Part of a small language model's weights: 22 layers, biases.
Each number is 128 + 32 x the weight over its row's rms, rounded and kept within 0 to 255. Layers, rows and columns count from 0. The size above them is the row's rms in percent of the matrix's.

# layer 18 MLP up, 768x192, rms 0.263, rows 214-266, columns 128-191
size [ 95 104  99 102 110  97 103 103  98 103  91 100 100 102 106  94  93 105  98 105 102  94  93  99 107 108 110 100  98 100 100  88  99 100 101 100 104  93 108 103 101  92 102  97  87 104 102 106  87  99  95 105 100]
[[108 173  89 158 154 145 149 126 131  79 101  74  80 128  94 155 152  94 122 132 169  83 123 209 145 118  95 164  99 102 125 143 119 150 119 164  81 123  88 142 141 120 111 142 107  94 144  71  97 138 142 155 103 163 117 163  76 116 160 143 110 102 150 130]
 [ 86 120 145 120 132 110  87  89 111 114  93 169 151 129 108 128 162  78 147 121 132 116  80 161 116 110 167  82 141  96 105 101 140 133 123 157 121 195 137  53 140  90 124 111 114 136 172 171 114 148 103 126 129 130 139 118  81 162 134 132 129 128 176 122]
 [121 102 113 192 103 130 145  63 192 108 187 108 118 139 142 141 116 110 135 122 182 119 160 122 125 106 129 148 123 127 164 177 134 115 151 120 132 110  98 103  88 144 162 141 178 121  92  81 136 126 157 165 124  71  28 124 167  64 125 120  86 146 144  99]
 [136 116 125  88 100 129 111 147 145 105 124  78 129 110  89 111 121 117 140 106 209 114  72 170 153 128 110 164  94 124 129 141  82 129 115 113 143 158  99 132  85 154  74 138 109 151 193 122 128 100 134 176  95  64 132 113 125  96 177 114 141 148  95 180]
 [ 85  96 112 147  63 171  65 128 120 116 160 115 188 158 129  99 158  94  94 164  95  90 105 132 101 149 145 137 106 171 131  67  60  66 170 166 124 112 146 121 146 125  99 134 126 142 145 154 153  88 102 103 137  89 174 131 106  95 144  77  90 109 110  91]
 [135 194 115 138 102 170 110 114 133 114 120 107 143  87 128 118 169 121 127 153 111 155 139 158 146 127 113 137  92 124 183 144  85 101  64 180  95 116 103  48 129 124 121 152 186 127 129 169  53 168 142 110 138 143 135 140 129 152 183 135 170 113  97 131]
 [114  96 125 150 114 151 145 123  82 165  82 154 150  94 147 108  97  96 117 149 136 119  69 132 146  11 128 121 100  92 199  68 133 125 113 115 133  89 162 188 141 143  86 165 148 135 145  87 129 105 110 133 115 139 173 157  93  90 135  54 112 131  67 106]
 [156 187 134 142 124 174  82 103 105 120 152 143 148  75 114  84 170 115 149 131 156 137 104 127 169  97 121 178 168 127 144 148 115 184 118 114  32 137 163 207 118 112 100 144 149  47 120 169 121  69 159  71 136 134 170  94 127 123 106 135 107 121 152  98]
 [ 81 133 124 162 131 121 123  91 140 142 175  90 111 121 145 146 120 131 166  87 160  51 101 104 125 115 107 180  84 147 159 166 102 189 115 150  88 134 118 148 176 133 142 125 202 150  88 106 142 105 122  97  93 103 146 121 150 126 119  89 206  99 119 145]
 [ 98 130 107 168 153 125 125 135  80 155  96 125 147 126 148 154 136  81 116  63 145 140 143 159 154 116  99  83 121 136  80 129 139 125 115 126 101 118 103  97 129 119 140 130 187 145 196  76 157  96 107 110 199 124  72 155 119 112 147 137  96 167 119 174]
 [ 84 100 142 141  96 107 128 141  86 134 176 140 136  99 136  99 194 168 149  91 133 151 149 211  89 142 125 100  89 124 101 141 108 108 117 106 111  72 192 103 111 152 180 152 146 181  85 123 101 106 132 132  93 139 167 101  83 127 170 144 166 210 118 112]
 [197  99 101 179 220 184 150  85 102 114  81 104  61  84 136 149 161  99 114 145 104 161 133 188 126  97  87 193 103 169 138 172 185 123 142 103 141 165 146 144 107 112 132 123 129 135 141  75  96 143  98 119  83 142 103 117 130 112 129 164 106 130  92  87]
 [ 99 111 105 160  75 142 187 123 132 139 161 125 135 150  72 113 198 148 173  47 107 140 201 116 182 125 179 154  75 113  53 136  94  73 132 101 102 114  74 161 172 132  96  88 170 120 132 143 156  88 116  81 145  93 141 160 151 136 114 175 140 125 102 111]
 [105 103 148 151 131 112 150  88 132 121  86 113 138 112 109 105 114  69  87 159 114 147  84 100 192 131 126 132 139 150 116 143 151 135  94 213 134 171 148  82  53 187 138 189 109 136 151 114 215 136  88 111 121 108  91  82  95 163 116  93 122 130 114 182]
 [118 111 109 167 174 130 140  53 196 127 156 105  87 182 117  89 115 122 102 113  86 117  89 129 190  82 112 173  80 115 133  53 113 130 113 123 139  68 172 182 130 103 176 125 110 132 146 122  94 127 128 122 125 189 149 158 184 117 136 104 120 121 111 204]
 [104 114 122  62 172 130 145 171  98 143 131 129 124 140 139 152 114 207 149 155 165 177 105  91 161 198 133 149 140  66 135 105 105 172 106 187 148 179 145  89 105 138 132 109 126 101 151 121 109  81 110  91 129 119 147  82 144 114 164 169 135 119  93 141]
 [109 131 191 126  92 113  74 140 173 123 131 139 131 196 160 134 222 111  76 106  95  58 148 141 154 166 134 127  54  95  77 135  98 108 134 131  98 166 166 192  90 145 124 114  92 122  94  74  82 133 191 161 130 134 148 100 126 164 107  82 119 140 196 115]
 [105 135 178 158 135 199 107 105 114  66 148 180 142 182 110 144 137 151 189 104 118 156 160 147  75 114 153 101 120 128 113 113 151 124 136  75 121 125 169 123 135 159 118 136 122 121 147 147 113  76 183 101  69 183 165  94 123  92  81 133 113 148  52  83]
 [ 63 118 123  74 140 139 195 121 131 111 128 129  75 123 147 109 102 117 137 117 122  95  91  94 135 129 101 128 133 126 113 174 151 128 124  83  72 131 145 151 157 207 173 115 148 138 145 107 144 184  97 144 187  81 106 138 134 148 170 126 174 102 140 179]
 [ 91 120 147  86 124  85 104 141  78 205  94 147 105 145 104 108 180 144  89 110 124 131 171 162  91  80 123 131 101 116 155 112 141 107 100 129  75 128 145 154 109 167 115 144 135 191 148  84 193 131 109 127 169 160 114 129 113 102  88 118  63 129 109 110]
 [139 106 145 100 106 101 119 137 104 140 126 114 147  97 151 142  98 101 158  82 138 149  95 121 112 163 164 151 140  95 107 208  71 121  52 111  97 109 166  75 167 115 149 157 179 102 138 185 140 132 143 141 169 117  54  87 146 120 115  92  89 102  66 150]
 [ 92 114  92 190 100  82 131 153 129 194 132  98  84 166 155 130 157 150  99 131  71 159 136 135  82 141 133 211 107 143 135 115 175 119 109 151 111 158 112 208 170 102 118 134 128 124 123 119 112 171 207 115 131 166 139 102 110 122 167  72 143  45 140 173]
 [ 81 107 156  96 131 124  97  95 114 146  92 114 144 159 163 120 134  58 144 125 155 186 142 175  85 144 164 107 155 150 153 152  87  77 161 139 156 165 142  88  98  88 145 165  83 129 117 139 107 147 122  86 115  84 123  72 101  81 108 195 133 140 134 118]
 [106 166 105  93 110 150 131 128 150  87 111 118 145 127  99 112 133 163  80  31 104 122 154 142 140 121 151 145 133 137 134 152 124 132 123  75  88  86 122  79 137 129  82 164 109 150  96 101 110 109 101 145 125 178 153 158 119 129 179 112  81 150 152 170]
 [149 215  81 124  88  94 117 125 151 171 165  62 105 125 168 150  61  98 145 158 122 111  88 202  99 121 107 112 133 130 121 113  98 103 100 126  95 114  94 119 155 128 167  47 118 126 109  44  72 161 110 114 173 148 105 139 114 127 190 142 117 103 122  87]
 [119 135 189 159  79  46 107 103 119 156 130 106 108 151  94 124 135 187 153  87 130 117 130 110 135 184 148  90 158 124  85 137 135 108  53 140 101  74 190 159 116  93 103 144 140 172 123 136  91  85 134 123 101 153 137 160 138 193 130 148  87 106  75 216]
 [139 108  93 160 176  93 184 110 184  95  49 145 117 108 103 128  91  37 104 110 148  65  94 136 137 144 113 110  92 158 169 164 149 115 165 112 106 148 125 106 185 107 134 121 122 208 144 169 124 145 124  73 129 108 161 137 128 160 136 140  89 172 135 158]
 [122  79 131 200 124 121 137  92 112 110 124 112 140  70 116  57 126  50 114 132 146 115 110 199 142  96 138  97 148 103 176 106 103 174 129 138 131 130 144 175 203 136 191 152  62 124 121 111 105 148 151 161 107 144 125 104 134 119 160  83 104 132  62 114]
 [ 88 209 164  82 155  87 142 138 171  99 142 101 128 135  90 117 116  97 124 114  97 145 118 137 179 146  94 140 130 206  63 164 136 131 118 141 116 164 115 168 152 122  95 158  89 164  76 155 137 153 118 116 165  86 140 106 135 113 165 117 150 117  78 171]
 [124 109 149 113  86 108 182  94 182 115 136 107  87 123 133 138 147 118 130 145  94 134 128  67 115 131 155 155 137 150 117 167 173 161 112 162  54  83 155 134 106 138 154 118  85  83 112 202 109  78  85  92 112 134 204  92 105 146  73 124 135 132 121 151]
 [106 101  66 103 183 102 157 175 164  66 176 130 100  85 116 137 113  95 103 133 123 184 145 168 163 118 134 144  88 160 121 138  83 125 129 189 110  67 199 178 183 162 133 154 161 168 119 101 125 152 155 147 161 122 102  94  83 101 108 122 143 175 158 162]
 [137 105  90 129  66 164 127 123  97 156 167  88 109 142 144 167 131 120 136 161 127 137 122  69 158 172 127 116  91 140 115 118  82 149 176 127 109 153 192  92 155  79 115 156 136  76 114 157 147 111 160 135 214 147 158 126 156 105  86 150 180 144 107 130]
 [ 76 159 168 145  68 127 160  73  90 233  53 112 142 151 107 171 145 192 148 159 113 150 148 148 147 169  65 124 118  83 147 157 176 186 117 148 162 182  90 106  98 131 143 144 101 118 121 132 111 130 105 172 106 118 141 106 117  79 136 104 111 105 104 127]
 [101 110  95 176 121 153  66 100 105 125 200 135 167 153 178 153 116 157 126 149 135 167  91 176  97 125 123 166 115 157 177 107  87  90 128 127 158 143 108 118 152 130  76 156 136 134 136 161 112 173 176  49 118  77 132 155 169 102  95 175 167 177 127 132]
 [111 173  99  52 143 163 127  75  76 121 107  65 145 147 118  89  56 102 112 125 163 130 137 117 107 122 173  75 203 108 130  60 137 110 114 145 101 133  84  86 144  60 150  97 117 161 187 117 124 110  94 157 149 128 125  86 157  88 132 117  89 148 123 120]
 [ 80 192  75  89 149 179 116 152  94 145 185  87 120  69 157 202 131 121 108 230 107 151  82  62 137 153 142 149 140 113 202 159  94 131  76 115 120 144  40 143 117 136  95 125 166 145 106 140 159  95 157 179  69 142 118 106 124 127 125  70  74 184 135 148]
 [ 73  95 135 131  70 134 118 162 143  82 176 122 149 124  97  52 144 164 146 113 115 180 132 111 160  91 168 118  95 137 129 130 113 106 170 135 114  85 149  77 106 116 129 107 160 100 111 111 135 149 108 152  69 135 168 153 147 170 116 183 125 117 177 110]
 [119  92 159 121 106 129 128 145 186 129 122  84 123 108 128 114 111 149  91 154  96 143 162 105 159  83 111 105 104 128 195 103 188 224 149 116 101 131 107  94 166 147 109 129 123 182 151 107  79  94 108 118 136 109 144 141 102 114 159 125 140 181 151 201]
 [145 124 162 110 135 136  94 108 161 121 137 103 138  60 164 118 111  75 103 129 161  97 123 143 161 132 136 125 120 163  73  91 131 135 114 103 143 180 228  91 135 128 144  94 129 132 190 147 134 121 128  92 158 110 159 135 100  80 152 177 136  85 112 113]
 [ 92 158 122 140 158  94 107 129 133  92 139 141 131 156 135 167 105 129 122 102  88 133 132 177 168 149 100 117 139  98 135 137 128 145 174 159 148 206 164 136  94 117 162 159 121 119 120 117 162 123 149 181 125  92 104 103 118 211 106  78  65 114 158 140]
 [122  66 142 156 107 158 177 151 125  74 177  96 147 109 114 167 114 123 146 126 136 138 123  96 174 135 101  83 138  80 130 135 118 150 148 162 126 176 121  85  42 109 121 147 153 198  97 118 169 100 110  97 135 206 144 110  47 116 150 147 180 129  87 136]
 [134  97 148 157 157 161 172 140 163 157 101 134 134 156 111 161 104 157 145 105 113 134 121  93 150 129 135 161  55 106 125  99 145 146 148 146  95 156 114  50 133 145 163 149 138 195 186 130 129 127 100 107 120 122 144 112 128 112 143 138 156 175 103 185]
 [114 153 104  94 124 146 127 145  51 164 135  97 194 116 126 123 136 154 119 127  97 180 181  80 143 125 136 131 121 110 146 168 111 103 153 139 122 135 153 101 116 168 151  79 169 123 122 132 216 160 119 146 154  70  93 146 114 131 167 118  83 138 138 155]
 [136 176  99 136 170 147 192 120 158  99 120 120 142 109 131  72 162 127 123 150 160 101  44  83 107 147 125  88  67  72 149 105  98 136 119  95  42 151 104 118 172 151  99  86 142 164 116 129 127 138  97 176 124 170 114 131 107 126 119 102 176  75 110 159]
 [166 122 178 132 111 102 223 105 124 111 112 236 115 168 160 124  98 124 127 114 171 195 155 131 186  87 126  65  65  92  86 127 132 150 113 134  90  98 120 130  96 141 113  82 118 132 156 167 120 120 134  93 103 169 104 174 109 119 113 169 139 104 202  83]
 [160 133  85 100 140  78 161 153 100 178 202 121 141 104 131  70 124  90 118 156 129 215 131 110 105 136 161 128 194 101 114 105 104 134 126 122 101 156 105 104 117 154  98  98 126 109 144 145 118 155 137 105 139 102 111 139 108 152 146 121 116 219 120  61]
 [113  59  97 156 166 102 155 163 135 153  89 181 103  62 149 155 168 154 105 126 179  90 102 122 109 154 136 164  73 133 150 137 129 149 110 104 130 123 132 103 149 126  86 138 127 162 136  72 160 100 161  47 132 110 121 140 128 129 196 112 145 164 156 117]
 [110 121 120 142 137 101 139 104 147 110 141 104 145 169 152 179  48 130 172  64  95 146 134 119  89 128 174 134  73 172 131 121 116 170  85 144 120 131 128 152 131  89 137 146 129 128 169 106 139 126  58 141 170  92 139  81 113 114  76 102 182 163 127 160]
 [ 73  59 119 136 113 117 126 111 134 112 183  89 125 144 117  64  87 140 156 136  99 120 240  61 158 117 133 153  85 144 194 173  78 168 128 129 134 164 123 147 132 100 149 136 138 170 157 188 168 118 116 109 132 163 142  99  58 100  68 155 116 127 168  64]
 [ 94 148 109  70 153 191 133 147 148  85 138  92 117 210 101 133 104 101 113 115 168 214 106  70 169 136 160 122  66 109 171  84  93 122 119 149 123  53  50 118 138 111 136  89 152 125 143  94 103 148 103 149 174 120 123 136 149 151  76 103  80 170 118 105]
 [124 137 179 150 167 136 107 148 118 128 107 171 119 122 155 176  87  84 149 170 122 111 120  83 136 166 207 100 149  98 150 138 123 116 105 150 145 161  83  91  94  83 166  70 179 146 106 106  81 170 163 147 149  87 172 162  74 167 136 132 106 114 120 143]
 [103  87  81 102 149 169 135 131 116 146 153  73 134 187 136 118 173 100 111 131  82 176 129 103  56 142  79 153 143  82 186 142 176 128 147 165 183 126  89  83 127 134 120 119 141 127 168 156 124 144 154 126 147 111 181 131  88 114 119  84 116 137  88 119]
 [ 90 100 124  83 121 107 108  70 189 153  84  73 163 111 114 112  67 151  71 136 130  86  96 223 163  75 144 119 125 146 116 151 111 151 107 139 124 122 141 141 113 131 131 110 215 134 131  55 113 148 156  61 148 140 139  93  92 143 121  93  87 152 122 178]]
# layer 18 MLP down (transposed), 768x192, rms 0.282, rows 214-265, columns 128-191
size [ 97 105  98  95 112  99 102 100  98 100  91 102 101 100  94  93  97 106 106  98  99  95  85 103 107 102  99  96  95  96  96  95  91 103 100 103 101  90 107  99 103  96 105 104  77 104 105 105  86 106 102 107]
[[136  78 156 159 147 148 144 122 129 107 100  72 114 225 187 144 105 115 161 169 137 150  98 161 118 138 119 137 129 139 103 158 120 113 112 165 133 108 113 117 142 136 108 185 160 166 139 173 104  99 219 182 185 102 143 110 115 154 106 121 107 120 133  94]
 [169 169 110 148 118 162  65  98 133 156 189 141 158 144  97 129 102 100 143 169 109 122 119  96 116 133 115 141 105 109 150 175 117 103  80 155 137 174 125  64  89 157 129 104 107  95  85 106 131 110  93  88  98 144 144 146 131 125 178 135 115 106 122  95]
 [141  84  98 162  97 146 166 122 156 169 149  57 166 112 104  64 133 150  80 137 140 104 110  97 144 145 159 173 120 135 138 114 101 128  91 148  77  69  93 162 104 147 147 148 131 161 110  93 172 120 187 180 117  97  91 119 194 141 114 117 165  91 104 115]
 [118  70 147  67 137 122  80 172 126 133 127 110 105 117 113 117  92 156 183 154 135 129 153 138 190  22 122 173 149 164 131 119 111  69  92 131 182 116 159 131 144 138 117 151 112 141 165 123 101 136 133 126 110  91 117 140  80 118 183 140 115 183 187  99]
 [182 118 127 118 189 108 116 104 112 121 148 134 118 101 182 129 113 127 138 123 185  90 123 108 126 126 124 204 188 151 195 138 182 156  81 226 120 117 102  75 127  92 131  96 157 135 130 162  97 134  37 131 131 138 167 189  98 151 155  92 151  45 168 118]
 [163 111 143 167 185 121  87 195 120 124  84 118 113 117 176 134 124 159  97 123 116 144 118 144 174  74 124 134 183 112 176  70  95 102 135  93 157 133 161 140 116 127 128 138 141 226 155  84 116 108 154 146 163 123 142 134 140 148 128 149  86 118 158 135]
 [ 41 102 118 114 151 157 115 131 120 131  30 114 187  94  78 154 101 126 164 122 101 136 133  91 161 103 159 136 167 109 132 137 162 160 131 116 142 116 128 150  89 170  99  82 155  62 112 155 150 135 170 120 146  73 108 130  70 183 103 144 114  99 151 108]
 [124 144 113 149 136 135  83 119 101 106  96 116 124 133 130 185  92 181 128  72 130 118 173  86  91 106  87 110  75 154 118 108 173 121  43 156  73 185 126 148  93 103 138 108 139 119 104  74 123 161 141 115 137 130 143 147 169 153 109 142 135  75 162 122]
 [157  77 167 140  90 154 116 142 160 202  96 184 148 112 148 172 122  90 120  98 106 148  87 106 118 140 147 137 148 143 171 125 101 166 137 146 101 157  81 197 122 155 141 112 197 102 124 152 108 147 146 110  86 188 111  95 110 132  87  77 137 136 128 141]
 [101  99 163 144  94 140 123 129 157 155 155  94  88 119 170 138 209 128 127 162 140 103 111 100 128 160 194 108 131 147  94 122 123 103 114  97 189 148 139 114 128 138  98 121 124 109 176  83  83 195 136 146 191 105 144 136 176 100  66 192  70 138  76 151]
 [141 159 120 126 157 107 177 123 141 114 106 151 121 157 109 174 107  98  62 175 141 123 109 135 108  71 104 122 115  84 117 136  95 182 128 135 108 139  95  88 109 129 140 116  96 174 136 135 135 124 121 155 143 205 181 123 134 135 142 122 122  83 115 133]
 [130 123 177 122  97 116 155  88 106 108 161 158 134 117  92  84 129 144 149 127 135 147  89 150  80 152 119 129 160 141 145 125 107 151  54 162  98  96 120  69 107  55 166 160 157 126  93 168 159 175  86  70 109 109 187 162 192  77 179  89 117 128 173  59]
 [113 132 165  77 183 137  50 124 121 115 172 132  95  67 130 164 133 113 154 173  98 157  97 131 141 140 147 157 125 110 121 101 155 103 119 142 139 106 125 116 151 116 129 197 156 132 130 143 132 182  17 113 119 142 132  99 181 107 139 126 114 154 186 111]
 [144 120 146 131 128 131 135 164  64 106  69 149 145 151 104 114 113  77 129 161 189  98 117 153 141 146 156 182 112 153 192 171 136 149 141 131  95 145 107 160 129 170 136 146  68 149 110  96 147 114 114 136 122 110 194 125  89  95 140  64 150 130 127 118]
 [121  83 136 182 131 152 135 126 129 122 153 109 148 170 177 151  89 108 129 133  91  82 105 134 212  97 144 136  74 106 169  85 136 185 112 109 182  84 124 153 119  88 140 123 164 146 101 144 127 142  89 167 171 191 121 163 197 139 159 143  93 120 127  90]
 [110 106 118 151 142 137 136 142 111 200 120 127  78 144 113 173 139 155 103 172 101 115  65  84 122 135 103  64  97  83 130 154 133  58 138 173 116 117 186 156 149 116 130 118 165 102 113 126 125 158 128 102  72 118 135 231 112 172 128 118 119 135 125 123]
 [122  98 160 155 101  85  89 158 117  59 192 128 105 114 129 129  88 157 204 153  97 129  57 171 100 145 151 135  66 121 125  86  67 172 124 116  93 203  70 141  50 150 148 149 180 109 117 189 142 109  71 169  86 118 184 176 179 123 131 125 142  86  94 133]
 [115 135 153 167 162 206 136 139 115 139  86 146  87 178  71 162  97 125 150  70  72 137 162 109 105 116  82 172 172 187 124 129 190 170 128 163 160 182 104 115 170 159 129 122 113  75  84  99 136 106 179  81  77  94  96  85 106 111  89 100 146 154  63  96]
 [138 130  83  58 156 109  72 188 120 121  84 167 167 103 107 128 151 115 132  93 144 140 155 140 107 139  66 106 149 144 143 146 166 194 122 124 121 167 165  93 123 106 105 116 106 127 138 191 137 103 170 138 156  93 124 142 130 102  62  83 145 142 141 107]
 [111 108  69 152 142  78 122 148 169 101 137 141 100 140 171 118 104 126  35 133 139  95  96  65 170 145  64 135 126 184 144 121 134 178 106 202  68 134 188 140 192 196 145 183 144 192  95 130  91 135 133  84 134 143 119 132 139  99  99  83 163  64 163 116]
 [150 148 152 155 115 144 120 123 144 173 127 148  95 120 153  30 112 148 103  93  75 163 121 191 117  95 143  59 142 165 121  88 133 142 148 133 168 123  99 139 118  85 186  73 121 127 150  87 133 129 121 121  89 142 133 118 129 122 105 102 126 138  91  59]
 [160 108  94 107 135  81 126 107 142 109 110  92  59  72 145 171 112 112 152 136 104 115 159 101 104 174 185 143 135 134 156 112 127 126 133 152 126 118 132  64 137 123  92 115 148 138 113 139 153 135 124 150 134  69 145 102 145 167 130  90  93 188 106  42]
 [104 165 125  87 133 152 158  49 165  68 120 172 108 125 135 121  93 105 161  87 121 134 141  88  93 134 142 125 162 140 118 152 144 183 115  98 101 123 169 185 123 168  89  92 175 105 122 127 110 131 121 137 177 171 143 131 148 151 147  82 152  85 163 175]
 [133 121 110 141 101 156 101 145 135  93 135 119 163 137  84  80 106 149 159 157 184  95  86 120 147 100 174 143 188 126 158 125  77  51 143 114  99 169 161 102 140 178 155 110  93 147 165 152 184  91 130 103 153 110 125 103 194 156  97 183  92 181 128 178]
 [112 176 102 140 133 149 165 128 186  85 152  66 120 112 149 109 104 150 123 144  97 112 130 147 119 159 210 131  86 154  71 177 105 132 117 159 150 227 137 130 158  95  81 105  98 158 139 160 132 102 112 111  84 192 150 126  60 156 130 147  58  79  98 128]
 [159  98 122 118 135  84 149 181 130 105 108  87  79 102  79 133 165 127 119 162  95  67 162 108 127 131 118 117 108 158 166 130 116 127 110  70 114  83 110 151 125 112 105 155 187 141  68 153 119 127 111 115 126 139 155  72 106 129 141 122  92 131 147 137]
 [165 147 170 129 142 134 175 108 126 120  89 167 139  98  78 161 138  62 111  83 128  80 133  84 127 134  54 131  87 158 127 138 118  85 120  36  79 197 142 100 117 102  81 106 103 114 105 112 181 123 183 103 124  45 130 108  93 111 133 101 123 144 215 155]
 [ 81 105 142  79 113 106 127 129  47 159 135 108 120 184 188 100 173 128 191 122 136  96  87 112 188 141 137 178  95  85  86  63 109 142 192 113 167 158 163 133 140 142 123 105 177 176  88 105 119 126 121  58 168 108 138 121 121 146 134 148 110 118 139 175]
 [139  84 102 173 179 137 110 124  91 158  99 171 137 111 127 156 159 128 126 125 125 114 163  66 105  64 122 129 164 132 222  48 139 132 121 136 121  51 128 201 133  77 154 126 112 122  98  89 154 143 172 108 133 125 108 122  62 135 111 144 157 122 127 128]
 [ 96 157 104  86 121 111 133 126 181 130  73 165 144 120 103  91  99 145 110 119 121 150 148  83  94 119  97 140 125  71 100 128  87 133 133 100 111 113 107 123 111  95 204 126 109  93  62 120 105 116 100  75 143 123 153 101 141 181  90 108  72 162 120 167]
 [117 140 114 166  93 146 139  92 122 152 127 103 150 153 135 154 193 159 195 108  87 130 122 141 114 163 125 139 165 197 121 155 106 146 116 188  59 138 172 158 130 142 102 155 111 165 128 160 165 147 125 120  78 119 182 148 156 159 101 150 159 114 133 142]
 [123 124  73 154 150 166 131 124 110 126 112  92 109  76 143  95 146 134 139 156 118 104 151 166 141 115 141 142 170 132  93 135 113 117 144 141 125 151 126 156 156  82 119 181  86 173 166 134 172 154 119 136 110 102  88 113 166 168  88 120  53 129 188 123]
 [ 78 158 127  94 177 158  53 109 142 159 156 133 172 131 148 104 143 191 180 120  73 121 130 125 143 100 116  93 129 125 145 110 138 172 180 133 104 121  50  75 122 133  90  91 123 152 164 102 175 157  36 167 108  92  80 111  90 145 103 126 134  86 180 101]
 [125  97 137  85 137 101 116 111  90 118  47 156 150  84 104 157 141 141 166 116 171 100 131 146 141 102 121 133 142  79  89 132 108 119 156 154  98 154 140 101  96 171  87  63 198 135 119 119 131  94 129 144  62 125 160 138 121 116 134  96 134 110 111 180]
 [119 166  81 131 186 136  97 128 144 110 126 170 120 197 142 114 120 111  16 134 102 150 159 142  89 144 143 101 145 123 132 125 115 156 109 127  84 126  79  97 178 151  65 116 114 121 136 140 131 166   0 154 111 124 119 112 138 146 164 106 129 132 119 161]
 [ 72 166 115 142 125 114 140 151 105 140 186  47  37 109 160  63  69 107 174 140 144 108 124 120 166 120 156 133 154 126  65 166  42 103 120  81 164 142 157 104  96 130 130 110 127 132  80 137  93 109 136 156 120 183 133  89 174 105 102  98 164 161 122 104]
 [166 179  83 160 184 110 155 125 114 110 150 124 125 118 110 220 124 133 140  61 194 150 142 120  85  98 167 124  89 124 133  72  91  70 111 155 145 172 127 146 125 100  99  71 119 115 110 138 110 106 130 217 127 141 127 126 103 180  99  83 152 156 129  37]
 [120 170 181  86 161 126 107 115 130 169 148  86  85 166 134  89 194 151 124 117 124 110 122 140 117 137  62 118 157 141 114  83 189 125 119 182 141 150 109 170 139 122 122  72 126 107  84 125  97 137 155 106 163 138 111  60 155 107  74 102  94 130  77  92]
 [110 124 139 123 130 120 105  66 160 124 175  74 140  80  80 129 130 208 130 159 152  67 152 128 149 140  96  68 130 151  79 116 145 143 199 126 118 139 189  90 148 189 122 153 143 155 138 207 148 155 119 178 123 116 147 138 139 181  90 208  49 157 144 165]
 [ 87 236 118 157 171 199 131  82 120  71 132 138 149 139 147 126  85 103 115 123  48 133 113 122  98 152 191 146 195 144 113 156  99 111  91 161 206  94  73 110  90 128  96 114 157  91 117 147  84 112  95 123 134 126 159 107 114 141 148 138 121 200 136  58]
 [131 135  98 112  73 146 134 155 163  81  84 133 112 123 178 142  97 104 127 112 162  74  62 123  71 132 169 111 112 138 161 174 142  65 188 134 126 130 149 144 160  95 141 147 136 106 142 181 180 139 122 146  76 218 140 136 164 129 166  92 139 114  86 136]
 [146 141 132 189 130 128  41 121 122 126 149 100 158 155 153 199 135 101 119 131 156 132 172 161 116 125  97 116 161 125 107 154 111 133 152 147 157 102 141  77 190 121 145  82 172 148 108 134 120 131 111 143 132 142 124 108 188 191 120 115 147 134 162 101]
 [154 158 176 135 124 141 173  84 162 145 112 155 198  91 115 150 132 139 149 155 113 146 145 130 209 108 124 159 143  96  47 144 117 153 156 186 198 152 108 113  97 175 192 159 113  78 184 152  83 100 166 138 164 134 140  83 113 158 122 119 178  88 173 103]
 [114 176  89 148 115 180 120  92 179 132 154 177 151 125 147 177 108 147  96  92  99 106 134 143 168 103 116 149 134 154 195  82  91 120 122 115 122 140  64  84 113 155 183 144 167 173 138 134 112 101 111 115 106 131 107 145 100 127 101  86 134 127 147 134]
 [118 141 151  83 145 110 116 133 154 131 147 106 165 116 134 130 103 126 165 163 111 102 179 137 183 153 128 167 136 135 215 190 133 121 180 103 184 167 142  83 137 143 133 136 163 115  80 117 150 102 122 109 104 133 137 114 195 162 132 122  98 159 166 128]
 [ 88  99 127 123 145 138  69 113 132 119 106 171 157 144 183 164 107  36 196 132 162  73 113 186 188 135 144 129 152 155 167  63 132 100 166 121 149 152 177 138 128  95 179 158 159  74 108 160 148 164 105  59 104 103 142 133 100  79  68  93 148 102 133 164]
 [154 183 159 152 128  80 130 142  87  94 122 167 130 144 145 127 170  90 128 146 142 120 108 168 138 137  78 152  97 141 118 164 148 117 111 152 116 145  68 147 119 142 145 136 183 134 136 166 162 146 131 138 161 116 111 108 143 139 111 172 105  70 184 123]
 [136 194  80 134 103 134  88 126 125  80 126 109  96 104 121 113 118 123 146 152 142 111 128 108 148 167 188  73 147 113 109 201 149 136 144 124 148  68  60 122 159 136 137 154  93 129 137 110 152 193 116 121 137 119 192  85 143 181 147 117 102 181 148  94]
 [141 140 156  80  98 127 134 182  69 117 152 109 116 163 133 155 162 188 142 115 166 113 136  69  69 134 109  62 117  98  85 137 148 151  89 135 171  88 111 157 103 117 140 109 133  95 167 141  94 166 134 134 117 134 169 113 139 122 171 127 104 148  98 128]
 [105 128 110 179  97 106 184 154 114 100 108 112 219 100 153 124  94 104  88  79 144 135 121 133 126 133 123 162 117 126  93 114 156 106  93 176 173 151 188 125 113 129 204 137 113 134 138 127 139 158  98 108  69 132 152 122 124 159 150 167 102 138 132  97]
 [131  90 178 134 134 162 161 139  89 140 113  56  54 124  85  89 116 113 137  78 112 141  76 161 131 123 102 198  57 132 125 135 156 129 152 117 111 113 126 103 125 188  64 139  33 167 137 135  86 212 157 144 117 132 179 174 144 136 129 101 116 151 124 159]
 [ 98 135 188 131  99 103 129 159 135 155 149 113 127 118 138 245 151 141 111 163 149 141 138 137  88  47  84 108 120 151 144  93 167 152 123  99  90 101 100 166 108 159 154 165 106 204  88 148 132  72 128 103 179 165 103 108 146 138 151 117 128 127  87 161]]